Weights of a small transformer language model: rotary positions.
Each number is 128 + 32 x the weight over the matrix's rms, rounded and kept within 0 to 255. Layers, rows and columns count from 0. Numbers have three digits each.

# v: layer 10 attention value, 96x96, rms 0.124, rows 58-94, columns 0-95
# o: layer 10 attention output (transposed), 96x96, rms 0.553, rows 58-94, columns 0-95
# q: layer 10 attention query, 96x96, rms 0.127, rows 64-95, columns 0-95
# k: layer 10 attention key, 96x96, rms 0.119, rows 64-95, columns 0-95
v58:126083135072132135133142121156119166109172112097123133123098142097189104165093177147119149084092093160133117166119103135127130109111150115111106112107100148133109153113136136165182080111148101130131135102112078120102113091156177151140160162140150200160151122123136129064118130121152139072
o58:114152142160095130124113133131112090099123147163145154110125078123106149106168066147137097134120167092135153122119132158159145119146074166059107146121124094071161175125119093176064150139105111064131131137160137105190173125123129148129096115150076118101128140151129170126124134089106160126
v59:204157121122181149091105144140071134159146125170150164171099152119195118126104164160154084171114097152144166100171156121179123120124144135166151108169158089100095126088105178169110149125141174114095139139116111138126141144146156143093158147052076139142112149081127109122103125125137144122
o59:092094138133155104078091106160107078091101179072155089156106109091095157106173153146098152115198189133164165117082128168135142149112154120148144099115147111127109116131114074156123141100106130175156097082114132149107118076141157119160116051187134153154130132138107111157114125128116096100
v60:125076118116180174129116106125124162113121125093111154115092131147131210122163180111100104163064142169164088103093153116130101161142130172146134143114112140104057105133123163092096138122125138084136143132158119142124089082137159124146131134140162127136127045121118123162122123206156124178
o60:190190145096132100135130180120134134109135119158110110105131149155134094149142099143141090138180171097109148157148113121086148141099132143153142137169157071169095167091137107141150166097174115124172105105097129140192169146166080108115162097111077164083145130116168176097115128096130109114
v61:119125142139117144106129088115095149170159151180114107081059105144136144095100132104095132163110151125115112131145088146118164157145076122108140133153170138170104096138087149154126180148148145119128132136126162185084095160163110121126134160114145121099127124091094124083095079082090153085
o61:050158098089106087149116133137141087130118105128179119104121191120120140138155091135144130091142126062127082093104087087139059139133126162169118094158128135092132116108132123148171067103111105153110151115160114078112157089121141123153121116119142114112148143082167133119122151191117139179
v62:148153136091184160100080135121094143114093138155160109118124123079145130100113103087121121111127182069154110126087152139132163155120167123095169132150107157159154115075116121099209129090132162109147128117180141076117119082146106181204117128115134156100087114098178126151137115141109146096
o62:137096115113149132154144104116130081082162141106094160103103167154128149135139116078117101160131157156130116118145147110168125094103167156133128137167157125134128091162133134153076078144115095107108144124151105149157137096151176148111128098124123094120153197154147145105119149144146105076
v63:151129140151134112155124136115121143101086115099104146059085115119151087151137122126171089124128162087143161121146177200092121091160136116164167078154104165143128122097083106139150096190144128184110127158135083108099124138134096149143089167140107122145189114136157153121079120132108137134
o63:114126110150126109187095094133173079102152094114103162220127126140106115122084137163075093125126120142133086142169110067116159158102150170098128129107158107116129131107134103172102175109137120110106141097114138122122137114100081144131145151164129137132090138095108163135148118132141144147
q64:122141111133115128140131135131124129143117127129137117127128110124129107134113123133126113136133136112120102127122135128108127133135122133125115113116104132119134132115132121131152103120107138114139125133128123138107144126125123135148106121123122107118134140125139128104135117129124115124
k64:137126160113126124134148140132137119107149128111112135119107123128109128116156136127141145127138136130128132116136137138142134120126121114123125128126133128148129128145140140143130148139157109141141135123132155135150140144137143121132150132131109137138118157116115098137131141117125141133
q65:126113120129137102111117122123141097140143124111142130138141117115132140125151107149129119124130151104126149110134120121121129132127121141121129124116145140141109151113124115114144127126107127120139123142130104115119147127134115116124131110160121100135132124120138093113119112129136128131
k65:128142132127139141141146153149105152128129130143116120121100116143135134114127151128108144136162119125130121134107138114103127132145133140110128126123102116116120121137138132114135122131129122120113146104154132109146141137134129121117108144114127123108128113130133158122146140124102118113
q66:109116134126101129141128138123134128139143131115160139148158135123138138128150118133132127130129104110142116123150108125111096113088128135138137137124134119139147138119159139138148129126157135151151140154137109140117136138131133132121128114141103084131138124125149123125139130122132122151
k66:144134141119135131138135133118132125116131130130130122125114117107128116108107131132118148117126131132137125146105148135118138118139143130143126129135135108116122131114107108126113122121129128120136103109133144136116133114146141114134124148136154123115121120142144156136109123127143134111
q67:128144125139102119132131112117121123114146112120134133134099108133102131141142104140130129125148107117120133119124113122129124122126144117130133133111130129143120133118139122116161139144125141127142117124144126125101158130143136131124128117121127106146143137154128107118129109139142127135
k67:105151146141140132112125126142120132153116126138129121133129142136134153115089144114146105132138141141131121124131152126131140131137116139112130113128117117095119112147115134116097103129107126126086148151126128088136109109098103117127121149138129136131121102117117138138121131130131142109
q68:124125139116136139137140142109130143131117134140117136124153143124142115112135158125121110117126142145126109129143126152128127133123144109128115123145129114108136116135147154131098119119121128120121146119109131142146110128123127126116135136120143145105124123123124156138125136137153122132
k68:139130134125155112152114155130123137109143126122130154103122113105107125127136110130116150131117120110131150133086139145142118132119139130144140131123132118136114155123121106141126125148157115121136096109119142155142142139132142110120108129139125124137152153114138147131149124142095132124
q69:103123092119143145140126147110124127133136147140157126134179119104117100138155107133135098160133132116123102134125113104102092091098152117126135135123136125140108141115144124125186150123151150149148136141119107163105145144152127132124126097155096080123127125139166136094131121117125106133
k69:103161137136120120110126131149138144139134128130132127125112157142120147145106131125127122134136122113138112144135150137140145134138115146128122106141113154109131094121128142111111113164096107122101132147122120098123109118107123110134134135130144130124128124142112118132127140155127152108
q70:131129140139120124136129132139137133143113114119110102116137156134128094122140115130122128112130139142135119143137122144133115134121110104138109104125117118133145111135133137129107133107112118107129132117113128127130137122121120139107134178101113131128123127122104148122136113130132123118
k70:160124118112164146143113147121151124116146143119108180133120118123126163161118122140147134149133146137133143131116114131138181124150122140131118144172145145119102136124114119153116101166133118146136113127111138146128114154130134111125131096136167132131103130126137107164106165115120139140
q71:095132101099140124155135153111122135135132157158156125156151129098113118130124114133139099139126120088157092137129131139122081089112148137154146134124111116125122163126134145130184129119150142158148131127139129163106131149147118153144131081143117092107160125146167155112136103148137114125
k71:097147130131098115115134117144115115119123122110148116133115141148122120130094110128103125130146131120124101118138120113120115132130123145109092109109103149127133091136126112082135122132089111114117129161163119092098122084101142120152138173101140135127114103174118097144115122159117142111
q72:133128147131116126118111104119159123131136114126128161122113133132127166154137150131124123134163132156135140115142094113133161120118135133111089141146135128141100115131137134126143123137143129139142117112139129125150116135130149116115134134111141147141104125096142126149133133123118141144
k72:130115123109125146127122125103121138130098149139118117117143122114146108135141112120160133113107132148129136138130150140139125130132135115156140120142123115137122146114127146128107149105120149147140137108103137144125137141150112135128129086127109126113145144126139122104123110104182108144
q73:159121169126143119137112097137133130138139092069087135116092117155139135103125147127122171102159148143133140121115129124119177155125118142108124135159110142119140130172118102147050085149095141109101142098081147111148118113103145112091116188085154161148108111105096125168125137109133151122
k73:144123129128156132149112149105150125118138133124118177125153127110100158127168118134142123134112120127123151129115132139130124109118097139150108138151145094104116145107144123151132123123183098137142091120134122159166128137138148107120122096127112114119143159091142142131109148116121135138
q74:105137126126117134132133130143126155112126107128136113112126138127122092138125128134109148132082126085094150131131153140170131161146105117141147117129123131105144122123098141111083140126121107123115131124149133111149119116140116135138111130141151124127123163137096112126119137151118135099
k74:127112120133152116146124122132120109141167131108152110117128135135124134126141123156124141158129120106118131086113101136096135122116141129124145124119124136121141121134155149139122153136092159126114128109120110144137129152138121149128156093170132116157121131119133143108145132151107136123
q75:098137115144105098134164171132129135099123165150196117119177119095103097115166104104139094139072117111119103173134138152139068114117124115147130109090140110121120152076112134099179185149159092134137100161156129095110156100154103149157157070169081065111149137128138108078143129166111142104
k75:128135129120103125111150104150100118123114107127129093143093097126160099131096131131112146127120150118111120111149115111129132124146127129134151121116127149123144147135085112126104118113071140130128152113149135105118135115114095140145127154119169149162114096170110108139139094120140113142
q76:155134153110165144128083094124140112144126096082095122138110137127133159138126140138129165131147147143136152113100140095129188153145120127119131140157117119139130110177122131138071097109115134101107168102115126137137121137112141099073115149109176151133133124122099144157091143100118137124
k76:120131125173103126150118109124137128141130113106121123125119132130116125102129136122115101139154125138134122116134120134167111130101085138092097120146134087141103120124147099134147108153156121087104095155091121107123132124128171128140109139138099110110124142085123132145098134140110135094
q77:105127096103083110124159127160098174108135140131156108125127121109105084149136075129129130134070106099072146146131158115120084129147111141141172110106140118118138156119116126114120163127135125155138093145184125096102125111172124177168091101152124075137103187186103108090139115139126121107
k77:138138135143123112113142105151154108122144097138127118105116148172140151137131141118145143152132153130121130086153124094121165112122168127144169126097113160109159102149133145142137148118080121130093129126118145097115134142113105130137158123142167144178119115140116124108125124139123126123
q78:157125162145127159156094087153155096140110089091111085126122071093162133111189136148146118154151152150136153167147139137158161135184111139114118102144136110084144096178107132130117109115146143135109128114086099155167129119174195093106138130125158128129148111093121139173084144117126149122
k78:125110156122144149120105122114135130145080098096137173153099113116127181124115111103129103112171108142080148148103106116107127143146090122127110135146127102098161141156108089100141099104157092109115147105089068137124108178132141124123101126128094134125125150098140130157101119116121143155
q79:119125139140123136125138127161142115100095170106178056141172114125136075133149080144136150166087115141108148164112140143178085134131088144141125092077101125129161107128103137115110169150104126108117126118126124119129152085170139148159154143109164107134129159149104090123113147148140166087
k79:125155143129053097137154103093138180117110099128068083149096096096159149139134133097070084086129139138115071116149129127138087136059100084109091105138147122109145169172090136094154118152114086100112154155090160120086157123185114103152142123142053129170175109109143142164163099120122138146
q80:153136140137201141080138121097144124143131147125114147147099142157112151130112152133115140101133122139109155088092106081105153100085172107120131161163133118172120116118142088154168104112113146126125145129145169123129121144049096111094139162121088171149118083147175159155119134122135104144
k80:053120136180107185164091109087076128207077144095083097169112114079156090147095111164102103170180110188129115138117104145232086163130020099079050100191107043181087109101122068154166015182182156077137125194080113054138094135127183107140128121150080067085105136034158142179084114111094128029
q81:137130095077082152134144066108093141101114107163132149153106142132087122157093085147114135091118151121077158103151183076065140122176124167095220143129109160094137165115112105173074157143132099203175040138210111115111075156208144186149072072141112131139035228198042137143202130105149125166
k81:137138107137150122124122104134156103118164120173131146098139128142106135131135152125145151154126165111137110103140122111107131088118186136095161144099120144102111115124155137135156172124123163146090107146130142131105133157097145126106130085147153146159136110136126129092104163139146112108
q82:096093104170179099110178178095081099156175158138083215108097161125119167094101126200126090072144049128086127072112034129093115085113192147141041187166145137190133139083128105187145209086092165125134105109143132098125111138056089096187104189156013108112088066185146086044179098137105069122
k82:184173112130059150136136174190162093093133138255075124094148130126101133104154195122193121127147210137158145095124163190126090087094191129033122193153103122202062147136108116154078156126154183114079064192116235090118105091115220127150092085127148137138162101141110113063102184099130066042
q83:120144174148108119141092139111176158146129138099138098097078107067165106167178100194096071167130042135137169134201109162152204176236176165124084116126166108040126048145163123122163120105125161186132150103150104138142121104103162136166070087160119162158172074164126157145079160139074109150
k83:144103079104232160082111134179077082146154152118154164114123117096054082076165119199098165162168068145135132140164099136100077141203160141131164176112134150158126091118143104165086150046131221146125078125180037123175146157046111173051113135189193137071105119120109104100139132120124171097
q84:100163220151151084105081169074226220126187188109125186160097195057096186142115121121115077168117145118125162134176126121116058092123168126144163175130149103124075179159172136189138129199057102097114202127227185101098185043021055173131139142106161154088185147191144138156117150131087151110
k84:148155130095069158083122063149208205090130124090147187036075165089183084083095166100097110242176139136175165078131137116135119098117196190085123141057149154137151133077110165172142104117134070141089078128127125149188198123164044093175161085118124029073079101132097136133149119113186094200
q85:124200165125082089080167110151143169098172202163133068141125151232064141153213113138045098097006015176076127139111207127165212153090197152109094061140097063170116119118112052108204035105095137122157066103201146103035147112087140209105083117157112112138092152075223235199118082139137088151
k85:110117219226128112126096092126191118135174164138162163135120095124144085201154104128174136173079174104108092188143162038107120150125125235176061075116097075118144083092119119081231094077100100124196048147182181162135145165096169148030170173043160075095102138164097146116066148137067087101
q86:180245227119193094062176059078190144176118080142111191125136104231232111129150140128136140149173103146191129119068085151184071107120134179061147051196056229127109096087082123000119197107170183183107199255106103136106103111175086130050019106153160122115132179067204201107138146154081103084
k86:177200174255135179156115081161166109141086165089191094089070123194078112175118134105063141157166132174124057078153128089158178117135097100090114130182095175171157255095092178183103139000129049216133178193067072090152108114120092084169130192067091195155122070169183083082120069184083147077
q87:060109083159098207054113097195143170093173141155146166111063017174119135158036051054154062193162160093074154143110114089112087126140061061212127133154236161066139068079141048198204191200132198128144123180185169214195098090172138183144142114090128201103128109198213191120107127148118082148
k87:175081054138115147144120118132221112203139148100135255130127098135137129164035110050109149161145015067060211160070139094106139215121244085079070000142144066101160152119138157144117132160064192148181101082139173113118098152176153170116176106111140100109139194181111143076082206174132255183
q88:188096061084190103144153126093187071170024152108180034152040153047105204131118201175178145210092149216139155181078136044108126182102136128045098153059163157128132098069101073044056166182102130158155056109159181159073063153115026123147167161045178118211189180097194021162104134140155108126
k88:022110119088115229131059065112089149118152224089211135159109148097073215147081155190162185086136116156209121126124163058058128140124182062092123114027087158099140072087000139157113153220131062207098095082106119164163179037195221128109039083101099176186138117110154112152085147085031081087
q89:127214136231122079166084143155067117068186155113120153101199106035237078092032132149059050134166129088163143078054118082066047075175045073078170202182160132139158171125225142126036108027107069154169154137191160134115172137073221181091057099141071175159140175102135093205088182233149202181
k89:135222113117149216118195132125135047245162239153041075056110111128137084070132100074146093140079191133154234105158139001135125127053165143187066116123062224077048133130190082157099090068165050130175087126095122111117165128134123172149100172175160158121128120171079069170094092153081151108
q90:163093208176126129035097123183155020177138144090145178125164159163087191041112053066134131074201151169156053133151103194180113151159092200117000155040089176000135123221031171184119111149144161124126112088144184114001118177152105155108143113095127110037147229082103064038196046086051140140
k90:074112155097245107119045078203176117123048189114167124193135089198197142164255176129108043086142142113124021081163110077122126117145140066079045141071108166132141139162089076135076083128140124156229100170159255080139144081062163131120101163168123120067158158162019145123125075148092198186
q91:132173104172111166165129111175173061116124128079081172164134201107223083081171155100127117103125160169157084171016116150110154110143147079096100086150161189124139106004078133076187163142089101108060130057148117182148158176005183227147195076105187174058121077097087150196248053039101121105
k91:114112168159054170173206122158136080149122203015102148159090219105096156177126194090078093038100117121135159120125187091144110191110083130150191131091067133061087111100119039083148169102186255131136184109167121229136134081165163094164128115120130105134159061140103131145200170123042221111
q92:115116136103103154096141127168139159113102193084100182179133159070066055102243182121221147161150180088234125109073147166043082116101082160066138142199082064090174097158076076146129206190148172115140156168064043055180204070109129233227128152149182223148033175236064069173055111225217135147
k92:117065103069155084091088104152096086151137186161070186077144076139151043111161136116077128120109146116254158119201151114184076254053145143097183254148181075101193190177103090085103174173018127223183135130208062074156168192149127134174229077077150201157113120132127126122134090142154082095
q93:036100146130196132114091082112135185148034094118102069109109197103064179072163181101053219103072120107141193174139083153107060030120129102150186027239222126080107140134175018176152151109133081122099166202164188080102136226129133148170146167125217082130068195177094116089197166073104110073
k93:129155151093181172085121079229093172026088145134000177152199152106029148064081135125137087083112153102122204146161074167166117198197097112093168076083099154222171145069078155142097123053101073190121164139061164138157117170148174150089171147097159002182172124161183145132111150166131049112
q94:067150088144154161080121180124137110093106110071180160122069019135146188136100119192121125126118110118169156137131065162119161154103092211160132139108170134170202210148209073044125074092243055099189100061096175076086146022143183161120185112112113168081199078130086185164255255176078133071
k94:217147119134034141105143164080180171101133133091105073149163062083091192176077176184082121186100159075091115096090098087168082092210167186175084147113145126117130036158135061098105111160084144242228131147068139045094190127112146212060162129081093168051055117079153135095134038121103186039
q95:099039212150109086198110124129187172122097129158042107175104032151055140129095151056188168110128094066189097134101103114183172085109192030181190151149083094151047110076097148095043133110104064078119044082181056093015119152093128047127134101130112035086062099175052054094174056134019147173
k95:114107159074058127070097133118103160061179121163193071107173037116114171073216119219180188115220077164196155091114163016213124104147124072156128128172165174120053093135076191095173085108120114130087125126179126200073000092072105162216146112044110127122129164191107157178114169115139144051
v64:129119120177178135058108194209121134157099163155124098109133156156145164132138153099144070138164096178125146114152105133088071057154100192196110086138152109098078128097094130126044130139152176091097135178201092150112137138209112123085162141030124115232160150094067129198109099126179127130
o64:056153169147156083110052141151096080172153104026129079170107060131112160196161153199152152169165140122133132168061162104115081171109127154202187120136144121160061098108076126146156165015090124140208101110009141029122154161109110129140101097167100124143164102108154096122143120152121106116
v65:163129104148204137162189133115110145139011158118163177088086102178053110112125191078160138123082152150177143234095199186146149102217215071176094124132157193129122073135158214092133107142083085074099137130120067158169073079194208140149160127118161161122126091142085168083151109145150090131
o65:130218132185119154122021120119104119034226113128162183149116152194133082096188106133133072066140142143107147029140114130121100150101109219101090184098188097155094154138179075143188145153178138152153148106112121092155206163133116099119201115143137150103176116082106101174142071145093191120
v66:114146081141166155162082088078086197085118165170191148106116136140206152131199172083101176124055126090090184149143016085133103166130034139137122144204169132127122121132104128158111156102152124098093080100116130158106147164141144092144162094043116143066180012093152161079131090128126148098
o66:191152115116125030082161158163101037162191111088143106115131144185154178102134124142120159115151142126113113102136107194101072163147122142135182065139109139071081119081110143161115061089107034119111124088255166069191129004203151180123206159167131126123066137169153141109076134143068128146
v67:128130111184140065099184143160141079119092141080185136070179160174134110165152159176159129195156202148129145123192115123144211176090149149138124116150156121138121120170102085077111106148093137102186114174074157230120146113118105084066131134171103049133167191096190063121162085101148139197
o67:155120119075125169166068202160183133136184094172101142147151075178108203163077170097095137108168165124142086149128131097069128132202083079146145137169139173172104132117146122045161132150183116175113107181123094136133128149137094066211127186078202112140093033131105136194149198116129055180
v68:155081096142086165084082095134173114126118098169125129102116104115106084151122140150063077141061097158107177177097105139153127149102109137142141140120049147204097077075170182105120127140181135161173192120113079191136142059106148022075152123176142151195135159189082060110083143142148155184
o68:219124183123179112218138084119135067106076168182145155176092118060110137066168079140161147107189136080107176130137154162119103140151173104088151209091076088114157147139141073157172146125216093138202118145103139098147110111133056138134110143052137163180115082138186155097184091118146095192
v69:152153137114152120176023181054105087164153197106099128171117150134133191142182127110102125149206068103130132098125175127155129141055127173140173093153145159178125109124127171120120142168129103178125129094125163154111119103117081111153130113151129064142197131062127060058165189163185075069
o69:188064118182171142099113180178185152107103098138147121061121116106161080140082122131030118147147144174071111110154090152106115144127137197229132137120037097081094135076146085135161125118102178158182128131091146130144206085113203146186056179169156178144148173098127165113135108066160137166
v70:123107168153098176169145235123148081128132107129174141099022095125178113140157070189180087068139147132163130174137108164179107096124156166133153099106110124183199170096160120181102137126092111209122105111072123144076159148148153110119116146066112115116153168101083125150145178136118163104
o70:103171092092119099166066087145119146101152078051101134104167133096161079064096109089116188209102123100076103066117156073154126161125054131131216136103080165083097157149054117178100129188119146132121150106080114107098093142082109096133119160118156171205125074110108143125155161103126099091
v71:108093131108109148179184107140106162102053133156170139147171127121183147137131106106087080085132123094088110088128156137132175158071192134127063167183163172090077099126182188058087170080115135133091137160083101152151120156098180167074175143082212099089077169016140078186134084112113118164
o71:222185168079090119106125163119135151076109121078075187119089136114126131177106131145161119124167162188133132140085128112129101137123144127188107130194174117171156169164096117154124123170129099146134083035168154108112093178118152042178076098106253115169121179194139083079078099155099125125
v72:069152120151138156070152057121130059100152080194102105101077160148076127102145130182141163160085133101140071154135151106134171194103074147184152087149106095113117145135160168131049158146090134130142107167079237176202119121112075067190155098105106090079029165077086111096135099095130177146
o72:111117099080121079158125112163066154196126102132174052115153169050113137073083153098160134139138171130049153122126057128092077117120133092104084139171106138149170092160133144131224134152113188182192064121164081136095185106149178114133187122058157086086179078111143109162132190212102088161
v73:168145172120129084147202070145158195125157149075108137072124193152195119179156149121145184119077088098158155178173143177128107160154200107165090168100106071090065143115106106150056122144087097130130140102083110096089044147112116142112125195166143133123103099084096167116062099150154131165
o73:113157141052124104153117225078099105108089079125125192163136087112071093097105194205134172112160193149102119120141076041121169135114121194066118117098151106132139206058152158112156232117135147097089154132152144228104134156157138148104146099173108134089063165121131124158081095082107100167
v74:166081106174178107145139103067119113116021094102109148012190152058125143072162161153155074071117131086106070197131138068047135089136152151101108155159135123125139137124137108151089101139109173172151131171131091134119088131093096134191210107145113127153127146130170183195081163097042125196
o74:103128088166122243211122163201179123176184090076096102228129130135162061172144132199071161133112130129107121076102076126131082147092175130109081176138159134108141081193153094128098175132156080086105097127148105144126133180145098177132066255092132060098079150163154085102109118211161101099
v75:118155096113139142100178134061143208098134136108116050211100141111146171078092143086137121136151133129140074103162100075160143181123149132123100241105138082142112196123140085207134116068084175091139077116087134175171069145114171099073111123157105102127160169190093136101144111176117124159
o75:123107142086109169091103149181071146153128168126146195054124157094104069096216171201124126084133093088153183139091167172133198109107082083163109176176076141163140056125149157033067147143139106129106091136198180178151124161202140128094173070096121236166105153148182169080102193144142138160
v76:155168176124139146102119151098118119097099074143144117127145152130131062138168099053125165104137102231122106149046089104116141180163181066167019182099126113148160114119189114129095132129115153196111141122069155149146171178119094140109123168046177138126134109186148149174124206068192095113
o76:169109120154104124147199145136070122175146102151158255100127126084168158031194194109124103131075111129174134143125176156126086076113087127146163166106149091141104193062095143132112153170089137117132069132015086104156115118092139177120168131127150063135052181179113051171162136154107139102
v77:144184148125091102144120039131155140130148226163088152128148107195130031097133089197177104129221106097095125159120102176174153108149106117203097131100139187120122128175135066168135147098139109147073158113122103127109162110149165077134160163193067195152106255116141144120167189029108091105
o77:017135133174106164102034184084125130117125136158150176182101078117068093078064142146123144090061103190111144120073142161095148119176170132118148096112034099128200081142139163113159134172069181190162169171150149142104028100128088213144083148116188059167117081135089093127136126156112179129
v78:105137166165142032140151110180195068061062190139139159141105092126105180101168144131150188106103067130064130020144120040157136093114140085177100165095232137202073173163155096122119158171161119125109138126119122173197160156142138163091127070166148141104128163122121142145054134221163113137
o78:202110095142122133071143181077158168182110092100068136138063211150146085146116192216171075122134136121127145162135121134100093212153049075125120033163105123136146077144193139184127083136043114075189129114076115151200105179120144139109177140097202209096129065123094063184159060119135085169
v79:136180074226128130109044190202169107120120138060085123153104128112187166115123215228149165094103145129093114231110155120158082184076169107113131145080057132062073162165156191188174166120059073109148104107154092134180140129106146143083130132096071128138107131116169141130181127133216119145
o79:186032143154094135137149134104123122103137138108173075193089085125104068072172168119125090144164188171083148090119078192097239101156103044144143137118077141094133170135045130084106083097179169145123151153110121077155133245126092107178170145164082169062157130119075104104084183104010063119
v80:107122100144075166122106057121152104146102103147097089205121087142201132000163116190125157185108131148119161125143182164066073159177131172061129126200076178107067190131112116050117092166121149176107131108065142133110129146129088155060114107158140105117189128237161167125169090139126092126
o80:133157175052159085133196138132139100053117201112113075114057136146093017161114108118100126147054055106141191226141127167070113136152164110083079113113154107076082100141099205116160157167130105154089073150107146097163074115105126103165176210143108147110067198060098150140176162170111176154
v81:179131151116133160140108071145115173133161160074165058077156094072169143066164137114126088105114165123140132138152074167076117132122198139119126136083116126231154157078105105119220174125150103073143201131132139146145027171194151137119080058153176175125049191096139129114107133135135192067
o81:067154116108107122152146174123142045062104102146099165044090128111072091135101159053086118111150094139150112096089092061173130083196153150108116092163110115055144075234113124191092118123182123047134132163131139070188125174112149158103186066096103173182166106192156161133117086145133065152
v82:185132072133123092179131125072061142146115152093144200181121189134138111128169160128177104168121149106162124038128074104102081146170135129187166081158121111116149097165114174099112139082110122112124079175110127089170112120070122124153085158039063094196097116151125163139156192141150130179
o82:132153147182220194068112125166166121122183134051163099178175095124160160116107135107094146085159118164136124185157137110130185137128180086103144130130135103142086148131102073151124135161165191124191047060124145203107142073148131154131214052218080127176108100127104110133114095143168100160
v83:076191183078117112121126093111225041152149117165188088113173130132136155086097154102127091141126196064129118151181100201122064127107114082118156136150167072169112101086132166135145138115135152149101085157104104100140195166072110184168084136140056080137157143144158084125108167061066183109
o83:162035094137092164177130091198135162100153095106149125193133134098088139115156121083188255139057065191151121141145108112083119154122154137154167154126142171147099073175158115102121108125059094164114223101119151155094114121139161113124119072128117132140071156168097187166134142153168108183
v84:201098152022187153156135172105182148071104089114146148118128128161121117081186143108178124169090078145162131118088230125163191098084129162184122092118031187129164145098111087160170151119177134118075149153196168086186158121102172139128155150140069088133200090102151064120100088197153231112
o84:129126118176164039145132099163092186078115140167148147124110129130049152098120087146108019194156206210138125131142189095127090129081199117127087075155178105133144070129131115132123116115183134126153169043075101226168116145162119134127128210126119221124056105229096160166137226104129129080
v85:147176062151097144107134061124065125124126126070128149171172059168020154205201126118158139209138134100134182207163195098132089103108110114118123136076085064135133124152177161141098136107134182116098155085148136111163129185142130116153082045113120125117160156100092137167120062086131124143
o85:136194116118125075136125074145157112129085123187064078104144131108192157109143191178041205074122090193232093031151099149089156089064132064184065129099113147134088123134119136151152113068166178126214152185104094135157129146167140079059191110084162128140113145105115130167099136149098167127
v86:153144166182102158126149133121126111149041138092115151084122106164099146060055066178076089114127172129137085055124178218087155160113103115191150145135121163125157108147077135104145089121086124097133118099158124154103165146081062102125050092105089174111152141143101188162056178194227171094
o86:157071063101160125198080098078154114074183175104117142088168212157096056191152104136162109113150075188069146193105138061128095097127177049162208132122197160141196080061204130157142145141134182146141162151054098082066113150157096166093182145163152117129127114074116131058098103148088085145
v87:169149120210107053190100137049121095128135154125117115145142142061106081099101046125101142171124112161149140108138115159109108114167088129096112130142079092120088086114082096125092160131098070136094161048139179108113125170152192102108133119045143129105105147130058097071147126146202126146
o87:149111173139187109060097117145109176135113120128111147122099159109198158170091108104107177068148099107098112123111164112194034125131164121077164159127040117077154141101113159068209138113180081117017060137046093147080109221159118162147193097178148146110140119099127151128056143117090214139
v88:096180128109119134079178162141145145203176135168166097130200130158109188113179114110098147131099116130125113118204127100149077112141097139060074079084166150086186037154086110160095160153055077105140149170066068137169093113095182052108143102130161123094130079127116151160178220177142126172
o88:123085147102142122070146126177065104172095134097162073050186200185097065173098129121141134150192105079179145115124084139157124073130078126152145116075125113233089191199135134042206127168231185186151194054180151087125088245114135193088071165153129125188087144143141056170160064086086132159
v89:147066082138186066086160194125175167204170158118118154173117085182121119035109119114109127147113146158157108219153078099106127181193154114109096177099125074091126089117133129097120206125207108107106197107141196136105151088062148107152145081114100073157082152081130159192086131118129162040
o89:075188083103140097103177145168153131079155088160103122132106126132121111151195140159113143132121211087185212094100132109177050117137243115129169142133111188158117180105073136109151040127114147183105156196128093140032164161217146124134139096110090167145157171149142000132141099083166116131
v90:042021130181161088137179060116185173095159069066084139099101081115165123120145150165084118137108184169134109082150180198140105122157070108161100064017142189126071148118182123136069113110124157197143121130193114155128115161106175156159059173126145130131128128107132074146103109090131136110
o90:143150096144055069112147070238123138093159114171092116130127145081101097118069099147197132120110152083175125140166107045049052130077082126177082091190073103166211190127131059164071144171121155099143108130133126073131162168102041166174125084136111122121115139075089151058133141138120163123
v91:156137203089141121112108120122100131172103198192061120145066103137080115124146104151154104154074171152128096070109158152132090168141123127037127127148139188118099087113147135152165138181117169161143058097170084134091115096149112143124124159115121080094123165057179131107112120085167227131
o91:161090119125143122156080101061107128081116080108194123166097167138088104157106065160121133094198122026162143152129107059103138114025105126136173113118120104096139077153071086168120036119129115209070140224090120179105147128067176135173152073142175074151130205132144131134082140173122170118
v92:079177072096074185158226115139127139128128108200151182169122160137139128096125105213103092175131052139147093143158058090176245114077115139062162113077170169183117128179101137120137116127166139110107141101153109106116124143111110180140140179076136150150197147068115177074090116144141136075
o92:068098128112122123161097142098161137058116209056131124087136146206145194132178062133129189122148144039139099157058196138114069137148073120080101042143067136072177151163226117159145080147113180116206145089168115165123137129125171120139113175151126103112107152087097066137062176107127119118
v93:127185137130142101116100128093139111170109066089159178168157153057172117089146132104135209164114163143164051107062152072169101158129107106148184145075161176114146137123132112105119105075143174045139087117124123083104087122187181126140221199159143190150082137103187101158111185150105125160
o93:124169146177137163075166186127088120138139143156111117080067162134126155123141091142120143133193178168130098173140088125138163107105109069042196130175064081119083105135174206064088167185147091163200142124127132152157200157158082144172129117157081065076167180160078138070177129170193108055
v94:141144074161110152219090174123203185146041059146109142210170163096066014071193086074101147091145076117126200127199110113075173091082081118233130159090113162109160209156078133118127115176172180131158110089097122117085116125107093125049087061065155072088013120088161107123099155109093103144
o94:119064166149098116090207104112118107144169123096069085083138071145142157035072203145152128102156048085118151088076216102127111157119192159083158135112121158164207109105121216147132153153160095091137113146183122158073244135146143114133163218166251206161165201123042122125162072187162107093